Part of a small language model's weights.
Size: 9 layers, 4 heads of 64, 5.93M parameters.
Architecture: LayerNorm before each block, rotary positions, tied embeddings.
Training: 237M tokens, 7565 steps.
Each number is 128 + 24 x the weight over the matrix's rms, rounded and kept within 0 to 255. Layers, rows and columns count from 0.

# layer 2 attention output (transposed), 256x224, rms 0.469, rows 218-245, columns 56-111
[[107 117 135 142 153 141 134 109 114 120 121 117 121  97 124 127 111  93 101 199 123 121  99 132 147 124 131 133 150 133 169 118 159 126  79 138 134  97 102  90 159 133  88 149 122 113 120 148 121  96 150 156  84 109 107 141]
 [128 150 187 122 138 144 139 125 140 108 145 132 160 164 117 135 118 138 101 145 105 113  94 132 109 117 146 119 122  97 186 131 135 113 120 122 105 141 173 116 123 135 137  81  97 128 161 124 144 117 144 104 122 164 153 177]
 [150 129 126  99 139  89 136 109 104 147  90 143 135 151 158 132 162 127 106 139  60 104 118 110 138 132 125  97 114 135 109  63 152  95 148  70 157 102  84 117 152 122 159 137 105 120  98 106 100 134 163 148 132 169 136 132]
 [108 165 150 110 129 116 165 137 168 141 145 122  89 147 153 116 145 102 124 140 124 138 134 129 130 111 148  92 166 148 112 140 134 144  75 121 177 106 150 132 129 109 148 158 126 164 117 118 111 146  91 179 108 154 153 133]
 [118 135 148 114 124 133 151 120 130 142 134 108 118 101  93 138 132 126 160 137 112 104 132 144 105 145 170 121 128 138 163 162 125 123 121 127 136  95 104 124 203 134 141 145 135 104 134 141 132 147 112 125 134 126 124 126]
 [154 126 129 122 113 113 131 136 112 152 103 145 102 102 125 104 119 143 124  99 157 107 109 161 124 151 136 165 125 109 136 136 133 178 100 154 131 150 121  48 158 136 164 147 142 120 127 127 124 174 118 125 132 100 127 102]
 [142 120 100 131 140  76 138 121 151 143 114 110 122 109 139 134 149 145 171 119 141  91 134 138  97 124 116 106  74 127 154  96 134 139 110 152 143  93 116 153 105 136 109 123 105 141 104 126  93 149 130 102  93 122 118 130]
 [138 149 151 150 111 136 118 125 161 133  93 103 141 157 129 136 133 133 160  98 137  83 136  96 160  83 145 151 119 103  89 151 162 148 126 108 158 114 155 125 146 122 115 121 140 120 139 148 127 137 125  59 156 121 142 138]
 [160 149  66 126 160 125 124 106 110 143 113 140 103 127 117  93 102 105 130 127 121 140 153 108 188 120 148 110 128  81 101 160 121 128 104  88  91 156 146 114  97 140  87 135 120 105 124 157 150  80 131 133 128 164  98 128]
 [124  83 134 151 110 122 148 103 123 148 113 177 121 134  92 104 103 135 153 106 130  92 145 160 143 118 142 165 138 100 115 120 137 120 129 143 155 117  79 156 136 134 146 139 169 142 148 131  99 115  96 107 140 131 151 151]
 [ 73 131 160 121 115 153 132 129 141 114 137 115 152 146 140 147 110 100 120 182 151 142 146 146 107  96 123 151 133 121 119 107 107 111 117 106 112 150 182 136 144 130 148  98 146 100 123 165 161 128 121 149 108 124 166 131]
 [ 99  89 146 165  96 132 106 142 112 148 135 147 131  96 130 112 180 133 128 167 115 111 119 123 156 158 154 122 179 145 125 113 100 153 117 156 157 170 135  86 156 173 160 122 101 130 144 104 108 135 152 144 108 115  94 131]
 [124 137 149 102 138 119 129 116 150 145 142 117 134 137  75  94 124 129 143 113 149 127 137 145  89 105 171 118 125 153 187 103 151 154 166 139 122 131 148  91 143 152 126  80  87 109 175 156 109 117 118 113 165  94 155 125]
 [160 142 145 156 104 136 137 118 150 124 129 134 128 123 126 151 138 111 109 104  98 108 106 119 112 127 127 160 141 136 105 139 135 139 116 150 117 123 130 134 124 116 109 131 146 134  90 178 188 124 132  68 145 137 145 159]
 [110 138 126 135 129 141 107  78 116 113 109 120  85 105 161 125 137 151 138 109 111 156 145 107 105 152 101 194 149 131 125 134 123 130 125 135 107 126 131  95  96 116 162 116 185 154 120 140 141 158  98  77  90 107  85 124]
 [110 131 123 119 156 144 104 113 149 158 144  95 117  86 120 135 124 117 117 121 134 103 103  97 107 103 104 123 119 128 128  87 148 130 146 113 135 127 137 154 161 113 118 163 153  89 107 143 113 146 149 126 138 140 135 110]
 [118 129 123  89 136 148 134 115 169 167 120 136 131 129 156 106 137 120  98 148 147 132 138 140 127 127 114 100 144 121 129 112 116 132 122 163 131 160 101 137 119 152 128 144 136 152 147 137 127 132 123 128  90 129 134 164]
 [147 125 109 111  94 141 179 145 104 184 126 127 140 106  91 154 147 157 129 142 109 143 137 106 109  97  96 169 136 118 126 132 146 196 130 104 128 138 129 102 120 169 134 112 117 145 125  88 180 133 123 104 115 133 115 136]
 [139 105 128 119 111 134 112 146 101 130 120 140 129 142 131 146 105 135 124 150 120 106 154 141 133 135 105 106 125  73 118 136 149 134 161 114 135 143 130 143 145 153 126 130 133 145 143 127 129 136 148 142 149 138 135 114]
 [113 132 137 131 123  94 106 176 106 130 120 107 111 139 111 107 152 115 134 154 114 105 110 160 122 113 172 141 134 114 125 152  96 133 139  94 117 165 126 155 137 113  66 177 173 135 153 119 148  85 121 129  86 153  96 113]
 [ 89 173 180 169 158 125 108 109  89 147 161  85 100 132 132 168 108  68 121 101 150  80 131 124 108 127 168 139 102 107 135 176 117 116 134 122 128 146 133 103 172 152 154 155 109 151  86 104 141 130 127 168 100  98 145 136]
 [131 103 177 123 145 101 123 121 150 128 116  97  96 128 125  84 104 160 163 126 157 106 126 155 138 112 123 121 128 110 156 145 187 142  85 168 157 152 159 100 131 127  99 139 145 156 125 144 140 139 126 111 115  92 136 147]
 [139 134 125 145 148 134 106 110 141 162 117  86 146 153 151 138  66 131 134 107 136 120 124 151 135 153 141 149 136 118 136 131 122 158 120 151 133 101 136  97 122  83 100 139  98 100 124  77 134 111  95 127 128 124 122 142]
 [123 146 129 155 170 133  74 135 126 164 168 114 116 189 149 117 113 111 143 113 134 127  96 102 102 119 135 149 120 182 148  98  69 134 114  80 154 117 129 120 116  90  99 104 116 132 110 134 144 145 161 116 133 140 148 138]
 [177 121 123  87 141  90 129 134  91 162 143  96 174 131 155 145 148 134  80 149  86 121 138 130 117 104 143  71 139 133 130 119 133 180 126 169 124 124 108 141 106 158 160 147 177  95 119 125  78 156 117 148 125 132 173 104]
 [169 122 134 142 127 149 140 149 115 110 158 156 136 106 132 138  91 127 148 182 102 130 128 124 119 149 132  47 107 103 121  91 134 137 173 109 126 138 124 135 128 142  92 127 111 167 113 135 107 146 126 160 133 155 100 143]
 [125 109 122 128 123 126 165 140  92 139 112 111  74 101 113 142 149 131  78 108 157 136 138 100 134 113 154 135 102 136 100  79 150  65 103 116  97 119 137 113 122 110 131 136 117 131 120 133 129 119 129 142 141 120 146 125]
 [105 129 126 153 117  98 116 135  66 129 125 121 121 145 138 171 116 148 174 116 115  93 112 132 127 182 106 108 120  86 146 150 133 169  98 112 136 153 140 145 104 112 137 105 141 154  86 116 131 133 163 120 147  99 125 116]]
# layer 2 attention value, 256x224, rms 0.0541, rows 219-246, columns 56-111
[[131 145 102 137  92 110 117 142 144 153 145 128 114 145 141 136 142 105 139  85 133 139 129  85 115 109 146 149 153 168 152 119 125 110 165 132 128 144  60 132 137 100 140 122 113 118 124 104 106 164 190 113 137 128 103 121]
 [152  94 145 123 137 150 108 122 151 139 122 104 141 105 113 130 135 137 107 115 155 106 159 131 150 154 116 166 109 186 136 168  89 114 105 161 113 119 133 113 126 105 118 134 124 162 114 104 138 148 114 116 143 145 113 145]
 [112 127 109 146 138 108 138 113 137 137 106  89 132 122  94 100 113 141 130 120 129 140  93 129 126 105 135 121 121 158 150 133 101 110 132 142 107 119 138 134 129 128 125 139 132 156 143 123 135  92 147 142 126 171 128  99]
 [190 154 100  83 135 114 107 131 128 135 118 164 140 136 139 120 165  98 110 143 123 161 111  79 186  90 131 111 123 124 135  95 125 118 140 131 163 147 114 160  97 127 147 140 160 145 166 126 114 102 112 135 104 121 141 154]
 [ 86 115 142 135 114 122 136 101 123 123 147 104  93 137 106 152 149 156 138 162 112 110 158 126  93  95 129 112  99 170 107 148 119 119 129 128 141 110 136 141 146 139 127  90  93 129 125  95 165 118 135 116  97 128 146 131]
 [108 117 138 187  74 165 127 139  88 153 108 137 107  94 151 132  81 131 143 126 117 116  79 136 143 153 120 141 141 134 107 173 156 128 139 148 101 142 128 123 146 128 124 144 135 110 121  99 107 107 107 131 157 158 116 161]
 [143 123 120 108 110 143  94 115  94 139 149 141 113 159 126 112 118 125  87 191 133 153 141 121  82 148  92 126 116  97 147 126 134 113 125 118 132 145 148 131 130 133 151 144 160 139 110 164 120 170 119 182 108 129 111 119]
 [100 127 112 116 162 143 119 140 134 139 141 108 134 131 105 120 120 130 132  99 149 138 101 122 149 120 130 133 118 127  94  94 103 135 103 149 146 108 110 140 154 133 152 116 135 180 138 170 105  75 135 116 133 120 127 124]
 [105 134 141  84 150 154 101  88 136 141 141 108 119 165 151 120 113  97 118 146 132 131 116 111 147 122  85 145 143 115 133  99 121  95 117 145 109 116 163 131 139 167 145 141  97 104 143 130 103 105 144 134 149 108 122 146]
 [136 149 133 145 149 109 105 124  84 123 160 108 125 104  97 118 173 107 129  83 153 166 164 109 133 152 161 122 142 112 124 106 137  61 155 125 113 101 122 141 141 142 113 140 119 127 130 108 131 124 120 144  88 146  95 133]
 [153 146 134 157 112 151 143 104 141 164 102 142 145 146 131 137 135 103 144 105 152 134 132 147 101  90 149 137  94 131  96  99 133 155 101 114 131 114 165 133 105  86 131 161 136 110 113 132 138 103 147 118 144 117 195 111]
 [175 115 167 127 134 159 127  99 140 142 121 160 132 127 135 132  97 143  88 153 112 162 127  90 149 118  99 121 136 164  80  80 130 120 150 106 159 115  72 149 170 121 127 105 122 170 143 108 136 142 150 136 139 130 126 130]
 [150  98 128  92 138 129 126 109  90 175 132 109 166 134 132 126 123  99 130 144 126 139 153 144 157 108 142 136 106 146 132 132 149 110 140 120 106 117 158 109 132 146 162 137 115  88 162 114 101 138 128 150 122 134 181 101]
 [109 147 138 115 136 145 127 165 118 129 132 124 137 111 148 163 123 111 125 137 143 114 121 157  96 127 148 135 119 112 152 101 132 144 138 135 145 110 101 113 122 123 105 165  95 119 164 122 140  93 114 147 113 157 122 124]
 [151  89 146 105 137  99 146 152 116 137 145 124 165 136 109 152 123 142 127 118 129 132 113 149 143 120 102 123 144 149  85 158 130 113 134 162 162 149 156  89 114 120 149 105 158 133 113 128 126 135 146 111 142 140 126 117]
 [125 145 102 119 121 119 137 124  95 126 112  68 151 152  96 124 138 132 125 138 157 149 101 134 131 120 190 195  97 130 150 143 107 140 170 161 113 143 153 125 128 122 102 125 142 110 103 141 117 152 136 105 172 143  87 146]
 [134 136 121 122 136 139 113 103 180 103 122 129 115 110 129  98 122  88  76  97 149  73 116  97 116 125  93 105 101 129 108 121  89 106 129 106 120 113 148  95 114 142 117 146 132 118 109 126 132 149 156 114 140 169 131 130]
 [119  96 121 146 141 119 159 123 125  82 139 166 156 102 134 123 128 109 132 113 122 130 121 115 136 139 111 143 113 127 100 133  87 147 141 135 108 140 132 127 149 115 117 157 140 106 128 170 118 107 159 177 147  98 115 132]
 [136  96 117 152  88 182 119 104 135 172 138 136  79 109 108 135 126 145 131  70 162 138  94 116 133 139 163  87 162 129 156 104 116 107 114 153  95 141 100 135 142 110 153 100 120 143 148 134 111  94 153 102 137 142 142 143]
 [153 109 129 140 123  97  92 121 120 132  88 152 113 128 134 159 138 144 136 120  94 168 119 197  94 135 152 122 147 133 121 120 145 122 131 113 136 141  75 148 105 133 121 141 175  65 132 133 131 104 156  91 141 184 145 162]
 [116 161 107 132 131 159 119 127 136 141 109 142 129 130 149 181 144 139 159 103 109 136 119 116 129 111  63 132 110 109 121 145  88 143 155  88 115 127 113 141 173 131 114 108  98  86 123 144 149 106 131 147 153 103 158 152]
 [126 103 140  94 136 105 154 149 105 150  95 106 144 134 114 148 139 168 168 111 155 106 123 107 114 133 135 133 158 124  99 119 157 101 142 106 155 139 128 143  95 163 163 126 112 144 104 118 136 161 128 156 128 120 128 149]
 [132 142 152 135  76 124 104  85 129 138  76 125 159 145 111 180 150 147  95 116 116 156 114 123 132 147 146 128 117 120 133 140 128 126 137 146 122 156 102 110 128 130 117 117 109 147 139 107 120 143 114 156 119 152  98 102]
 [ 97 105 116 127 159 123 126 115 154  76 163 134 149 108 126 123 104 100 137 124 145 109 113 118 135  59 134 182 160 114 110 121 111 103 116  94 138 122 170 100  92 162 106 143  98 137 103 134 111 152 146 124 123 104 133 112]
 [130 125 115 143  95 117 118 120 106 115 104 157  94 124  87 136 111 140 120  65 125  94 135 143 108  86 144 167 125 133 103 107 169 184 143 121 185 137 142  80 128 130 185 117 109 140 130 123 145 113 117 119 132 144 118 154]
 [ 84 135 101  97 145  92 158 107 140 135  80 141 135 120 132 125 124 138 120 142 105 128 101 177 157 135 101 160 100 143 140 152 118 120 116 115 151  98  93 126 107 179  91 128 142 119 107 141 118 141 152 137 170 155 102 155]
 [133 139 141 140 146 193 110 119 168 113 132 115 150 105 132 148 155 102  96 144 169 186 117 166 133 110 125 118 133 116 150 135 121 130 137 175 130 128 147 137 122  83 157 109 148 112 153 114 102 120 110  88 129 125 163 140]
 [100 120  99 107  96 132 151 135 158 128 105  96 101 138 165 124 163 118 148 127 121 115 143 169 102 175 118 171 119 148 132 114  82 211 118  92 100 128 136 147 145 176 178 136 125 128 118 127 104 134 114 104 138 126 137 145]]